From a checkpoint of a small transformer trained on Wikipedia: a variant of Adam for these matrices.
Each number is 500 + 25 x the weight over its row's rms, rounded and kept within 0 to 999. Layers, rows and columns count from 0. Numbers have three digits each. The size before them is the row's rms in percent of the matrix's.

# layer 10 MLP up, 512x128, rms 0.154, rows 285-310, columns 0-127
106:480523529536523520509521478506506443504457470467484496514519548483530520510515493527493456453455508497535517477478509536528513498521490502533523513478479511500540502499453547517505494478503543499489477465502512408493469527506515512460486517494516483479469451541513458538517527500505515498494495503475514491506528482503519509525491464519511514532445532522492508525534494509505511510482
101:469497499522494563503497484498494497520499482479496469517512529497503505510506565427442483513493518523482506512530450517488487569485504510530526483489495515504496472514473525520505481470498563512481476482476497489478499521487456521537501475472569505499493492518509495524490505461531519520495475480484523491468497500479501485515507549473453499504491498518472511532492559505476448513520
099:505502545497496492512507516506494519504457487495467496522480490496482520464491566484499432543542508504519485474497481510528505557490501539532484447475514550513480515519506479506553503531515521495499434538482536485469494478545479535522461503512519530499514487533480514530509495522521516507456479493475508485478482483481464499513510497532446494506467478496533488488516514497512502471461
091:533539450498446484512481514508520540480447498517462472503516563501504519512470516499512475515487505510535461506475492491542504545519505524504436515518531491502471490481473515478461497514486543516495515530531477493502473499485516502510493482509506488491488493494463506471516502478510479453518503503544506496438485522524457470480523483529499485532504504508516513481468576521452485491512
101:519558516502511539514491489496532468525486501485514480466457503504522459483502486476533535491555506481488472523514482533563502494499436489485441504509507527499479521554497495492483480486519489504470464541491548499494520500501514501554537488522517529474516494477510489477525464525523470511469483520440495491488496518496457509465516467469509497489495529490500555471490509490504510533496
100:472538503514509514457493475478471539522488506515530463514457514499479468505456546477501507567517518499527503483512532508488561494464517520500517527499464497534485530539510501556506526480509536484525530495509516467472518519486482463494462509531509490502507479513491488538490496503510487462499472521517471483476510444553496473452502492478507490492501459485511499546469521463524520516477
104:490505505505486467488482490509533535503485534481487466508499581467506498495515528505512428448517509477479468506524541516463515504506493488496533508459520527503485514496506577506474490488476510491532515485499515463457500530503507521479478475521473522489482468513524472519518525484548515479498493511509477487512515486523502512523515514480549479515455515504514547545502516453454501466525
088:562529474530474512492511467506539495492485492471450467526493505513493461503524512514486486487523525523496494473497510502507542512484510498532494486471479495521525512500494538529490474482438535465470498508479538475460507526456514503490494485558512521487513495443480483462489465506515455506483495511466549483508520541545479482486462471482499541497481524538508515496548524496459506505502
104:538514418498518491525470537472553548497489520508487486548493489520501505515501478457495486494559508534523498498503489471508498481512558483505490476497485544495516503504504490544525524510527489498468504505508533489491532512469522420496486466518521507457551484451491492485530534488508455499448479516495464481495505483519499481535499507468492505501501497492520467491519512496499505497542
107:503551478564514533492513534494495482524526507522463497496511485547514465500525541477512487502518511515497488479506528513513493542460500518498506506522472489508495503455541512552557505493495525497513463487496540489458468500487544491517459512511479500464462464498495471535489532512467473475487468550468463499512495531533536487519491531478474487484433510521508492481500504487470515503528
092:524551509513485530434539494496521488459489487467528499511507511525520478525500512470459508499495512562492514456466527447469483507541537530539536509491477472515543490506488509546515514498536498488465482491503462483496466511490465481496483514545529516447520491515492512477496451484508460483477513504485478474482507499533512527504501522459462527470483511519527525534516505514488512508520
083:498517497496455508465538490456535483486491507492475485538430514532504509510532489467482483552486528501545500465488468494516503498497472487523470489473509503498485499497484543514504454577500528492524477518502490469479496526531491489493488498519505530495473475506505491537519480522518491528468510511517486470494527483549499466477441492516522528544482510526485516533486557547484491506466
103:482498438486483534484477495481519524475508497466492453493457509512537478484533504504449487489543526537526483509539513496459536483518461545565515494462506510533519482496473528471491478499496520504500503500488519493518495548506483551503450490531541514471550509505525481501513501472566488509506476508525500514484558501479496488496508466463512511503485500480479494474480530527520478501490
101:535535501515495435493479478471515470491507478480514508525482515530454517516517522469462495488544482499546517490504468474474490510495534515529463495509487483555518462557466524523480502511464563474448465545508498519529512512491474481497501442516484490468549482479500501465529528524502487482515491514472474495534523508504473512479516505535505543503498489512513496492493514527482509537513
087:495484491469525547466489505513528475442467444457524477491517520527514478541524485522458511496477495507494475490505500529512526491457501483515479527489473466497549490524517535470513500482473518531494488501505547490476486502487486499554456494477551513505496515507462476425469449503474478527523498502478519488529514500540493493480499452555501539499495509515487515503523517504501478498499
097:515514509522498488495494501516520514522526505484497491515486507547501454510514495509479442512523544444471474512501487509506525491549520464509499505460538512520522531533499499514507473496458493507506508530522487445477498503522507509444479483515512525504509482465538514428529503497524470516469502489535532460497473456506511510510502484432444502506485501487535512530510472485503556478471
097:505485465532538461439516475474507512488506469480494524524498537511486508482515539485469511538521515465559470478518508532531514495532508513463524484501511503530568496502490520493500482533491513500492508461503475488505480520517522541525470461496522515493499492456501489515485474520454517487511506507502496524501467450501502492487474488501445533492470487535462532520565532502499485466454
096:521538460500452540505460477423488508496490456476511489500508508476489513503497497535509478547533507516507526498470527497508440507519498524514458492498494495506490489551509545493494500533498494486478499511478473531507534498472488518537495531503512506468533503518424469535508488468473505512460471522529482510458479512516523475473464511476507477560522527485512472523505521524492483500493
106:492490490531491499444502532512499498526485503517510476499489516499520491520556498485450438492511507512505426471484513501491509540492521535491456509456490524515509478546502504523487492507466534443463493528500508511487536482539477550506452499488502546463460499492510486546505522504523471491467474532533498462512514521479531457520478532488510500513497524512530470480478515517491485483490
115:501511500527514512481511484548510489500508474518520487496468509538528495503563517523487412547526502476509454544477504455492514539527507535507503531460541494494509525538499539493518481535455516477481493477515494463468483488479537507512478477519548530485488477496479484531495526516504504538501493488555481500504526467472473496490495485501473487527464503528527489504486488517464510465481
103:502453535511501489455546521535508524523539518499442472514468515504496465499497498539470486519558489512509489534535509486538532497504495507483556510545491551525447465451470510475527500529509472509484505522443522509501535501534490487490495504521509501505507485489476475500532465503493519513483516524508515438487511518517496474495462484461477524513484501486468480488475487518476499535483
091:532493471539512533484508509541524476473495485533494477509499500494466485495468539512453497497511483496490503474534543523517544535504475530512491489446497514493494532531474528504525475519437531482496521512503566504471505483515493505491477487517510505498563502510487450491482479510515499528503452487540493503492518492483460493438506489557482505493474467504465555504491482514507492520542
103:504521515527533511420465497496555484485465477454472480505499492483475473513492502511484510517497525476501470531478462494483507469541523515486483498487505490485473520536519519490537479530503505507531496527473469489473458506479548510487547488488539546503501498524511502541511513551483475488505520508506498474538503439523475488449495474538490504475485541493527487514538530496499463513471
109:562557506522467498497486465495488513531504473514531503485486533451495483556533499507480502538495513509487492478446492472492517503521488510531482503485521496531535516506454516508496536484464530461513503501479499454496483521475516515459450481548537521503491481475482472503512480506490520504503516521511530512491521494537499501470443494514449497505478506501502530452515480522431524487526
096:466510461498524481475509495553506500483492533513474453523469503514483498523535548475483501538487508446493540500516473486496520524455533538459537445484554528523511487498497527515529503505460534514501485501485542486475459475507490530514493474493532534475517488503477469519465491515540485555487474495489500481520453510496468484478474489513499520486467457522523474509495495506489520523525
098:526553499502501477511501521493509489527511507480466484514488485500493529569516508471491490477507506479522465476487483487544462498489498475542480453497453512534510519486495546534537511499462495467496490522504504508485480507523516513490505507522487499497477479451488501526512537458515508516491479549498467517451514511563534463524441527495528525462480554511514500507493537462473477512528
# layer 10 MLP down (transposed), 512x128, rms 0.149, rows 285-309, columns 0-127
110:496513511469504491448483504487531479514524518535488505491529487507489481512516490488478494512495525493491495488476539526464507549475558469483519505552531473497514530503525517477492507499499494519465478578512509550509557473506456493548502503513515505487456535520502510473479479490477503551520472487504437491524499509492527502503479502477478466507546495461495450515497534512537469503471
107:504509474482464521477508484530487499478497484483476498497495559463524476489466447503466519515514499488490507553499510485506524437548508483482520486499525530446452530494542495508501526483519473478493480491524495502487527458526503489514511483501488468479493461483487509488499524544431524527522512555548505484485460531500527517521515519542497486520532479467532502481496460505505513512530
099:521453481496532528454524488498501493510539522528503556494484570484467522542489466523463453500487471491511470497508522483478456506500497486475519495492496472505518493479470505509489506456542496527494515510542497511537507538524527505481515457467468509530495452520474510458480561520478510489547509489518544503497509522535514495473505450508509475507508526506474532516508467504492510515478
089:512467490505489497494530514505481538472539509470494499551500522508499503481456527502517518525490502522482505534525497492494509495479500510515491512467531523504526546494450542514488529448517510526499500474497489485478507516497560499512501516523449479515527508481494577513545471486483485482498497526538512513499445494500529490466575454500478469502495510481435476473523483468503520480500
095:509503477463543526506486483459499519538475497513513500484501512526490524494504467508524462505506514497501543486506552506482515433501488514466522486497475471483533477472514446582506520502467523480494517476492508489496522450523521524497507531490495503478513478521533545485483529505476525487541497458530507545491528478517477510465462455504510509498454468484481484528541464492481497478490
089:546441480485509499458509512508546502435501517522537504507507510487468493490500488494462502500520533498514499496486485485488498567463496502518488497515541501496510505478488466494504521511534495480516470514500484471546495461525500516478527466491535528465485509487538485460493567491489472484513498488514477530521458533485501553528504537511425501496480497487529536492482461515519528500472
103:534483495484524438519511504542507488516504493518502473494531521508484500472514511475514505506495479498497504502522438503531477496450513487507477497527537465518561507518515483485494542529463491531484503516521468473480541464487536497481495484482507505452528494448485501531479502487569489503467534484526556514479478499470494569521517485486521492480495458505506481487548497468484473498510
109:532507470516463498464500494490535469492494467502464489507503517512505456561531524498492457532524522518499505484485504494505506501517517530511459467469539510504517513503457554516499468515468517463480494533486498466483493513488496527492482477533489526461524478488475446477499487502504479514483491601503512469495504497517511476464455490519473532525491504515484525545515479510470533506539
094:510502520542519502505506447469494495493521483480516468490467541507514479518495476501468486483490512458503521555524511543523517501499512509492507451514507476527524509512524493499514593466502460515531481506506468521458515490532523493518493484522486433511493529497478533509524492464503513538447455501511482512498509504476491554496474477550517509497490511464477479512506490458505497502548
100:511505505455494505481482488513542498500472482477463529507481489526516466461497477503515506552468501506531505512482539484508476520478491491548488482538510544486499517525519458531468543512494497490529466491512513514525451478495499495502467479531507474512499462527487555514451507514506482475505471518533481504557536492465488567493525473507490484507537495485537495527516468443506531476479
093:521500482490486511509477551482472535475506509457496516483513536510508535540458521542496499491500482516496522503507475493514530507504477472525543512434482484491497511459499474484484480485483476532515511477497507512466590479497471497537501508472511463480479488472487522502542522539466540498466490501483506499555491524529468501490476489512528477483472497485503492528542432507541503504515
112:502521482496475515480530504480516480479488494485476506487485489514517470562520514507512467537516470509513482480504526494495532513488505480500506484472521518496505507514489536513519491512505497483464484497472544491461474507500488540486476491506515522497517383507475462490494506504531504515482476594507527483482537499524473507498439485533461536514433507520480496514532496501495488512487
099:478524497472522487514466479516482474499524555512525509479512481483463543511507495515524490521512507488486510513518489513483510491507528490509540503464497465489469521450553498458512484538492479545539530498516499502493469463542536513494444522483464487494490471560471482547506510505494537550499485510507485539532504504475527532483498502530501500498463488494509495482526487436513448475468
093:510509535506507542498533530501522483476531500474514508483558533497489518539481483588524551495493482509533508462512518561462492487484470513497527480473489477469526502500513473504493455515500519489536541507485484477499504503510490461462511496456512475533470402496534508482528493486522488496501488528479495465492471494516506453494512507529510481525480493485486489513499504501508478496506
089:525532485515509524533493462527450483512524487499485487473484461527498542514491426490551504516522494502491525511493482498523468498481475479519523547474520505454504527534510498527468512482508484488527499495517507473479481525473469463487482516493497490521511467575488526493513474515496507498459492471462504515522510513507554505519456530496525503479520525486543530532466467481498447468494
102:505499449512494493511490518497519501462489488513532524501504536501513540485468533471508499487486512527514522517468483509480478486452510502524470489495516479453562465515493507471497513491525449506533519551506497482473505517490498487529492474475552492444491530477482506503531508482513497465506466487454526547528517510497451547511489469464530516498566501511500465529459501532527510476509
097:523454485492472530474501448525476505486472515555485546485533493486518539486482466477500495527501493498530493476486500524481509488490483475504460539531525479515484469521505505512501500495552449517461493515540538480514475577501513494515475498504470493559487495516537528498504515503510488486481529539498485533494447493481509531510471471512550491459488470486530516489478524526470487518520
093:550489537494508480492508494522535537529501518521464481470502472485513484534470541481518470490499530480534498524481473509489490529487492488472475541488498511521494513522488520510445508504527505573479535534467508511529488492525483480507501475466499500472511470470489544523490475544501540452516509532478498533497483483490497533531512507428515494488483445519501474440491501488499516515473
102:472504480498500458523492494509432482500513517477468517558497488455517556522503459501508497459489513467487538494492486512495510497490475464507490517554453559508510509495483495535503510513538524495510519433476470519464486555515467484507484510518518503526493483493493508474530459515479470517464495561527489517486491484487517504512536531491499521524515478491493469498485559477492503477510
111:509505498509551486479509526511504526485506451474489482520505493518459520403471480517473471503519521509493465521482510497521498475469515459509511470512537507533509461456546492578488492525505474523479527541492540472534489450500533517543497499508468540510488512512486514494497477518493503508457488493471496500517509511482479523478529493486545521485475480465510495487520492452500499492497
097:554560430474486470544464498494498472500450523527510488510497516497535474538521508422520556486470510504479529471481520503485473535468478510480528491496494502499503531492506520517484487465480493514500475492506511503481509539525505418486503492519486483536524468521487495493524475501479533513494543474513480555510498503497506492507507511494475528471501497518526482507528487479507483481539
088:486491480479480473497486484456476534554470467522512514501556488474480519491519489485516485486500506472481544528476509511473495519523519464482500492519566499515486529447474468516527520546548479555542517470530492480486484507513489483536521518511514481482449472533510499523523510518508510513488497479546493525542443509484497503521465492509526482502461469504504452489473488502489473482511
100:508484484501466483472524485524510518523558515514529535494494518496488507503526466497520538447522536501511484473507509539446489496465492491527537510490490467490540483488504465548497493524458513435496471482513535476505497510547520519496482500525503517485522520510512479507449481484511483479498493465501463495450509536490503513515482503517515506514416506494501488543505530464473539456501
114:506529466479524524550506523484538491509528538520477487510496513477467495456489516500466536482544482521494547505501500513468534448484479532490510462491541499480469485490525544453478491494541452499522472505501514470521520535515498507489522518486464515520481463519542478522534538512468482471470512481516502475514494524489515521534522525470501503471537491511478476521461474503522501448530
102:534470472531514472503541472465439500521530521484528463506512501526477491491514470471557513516481443520513518519471495475478508489500496494486508526513498494491485484462505487513434522457502497515491494483499512503463522432461482515519497536484500482473512535480521508519495484483500471496509487542545517521478464532491536484494451506507530521513534463499518522533493535498485519546533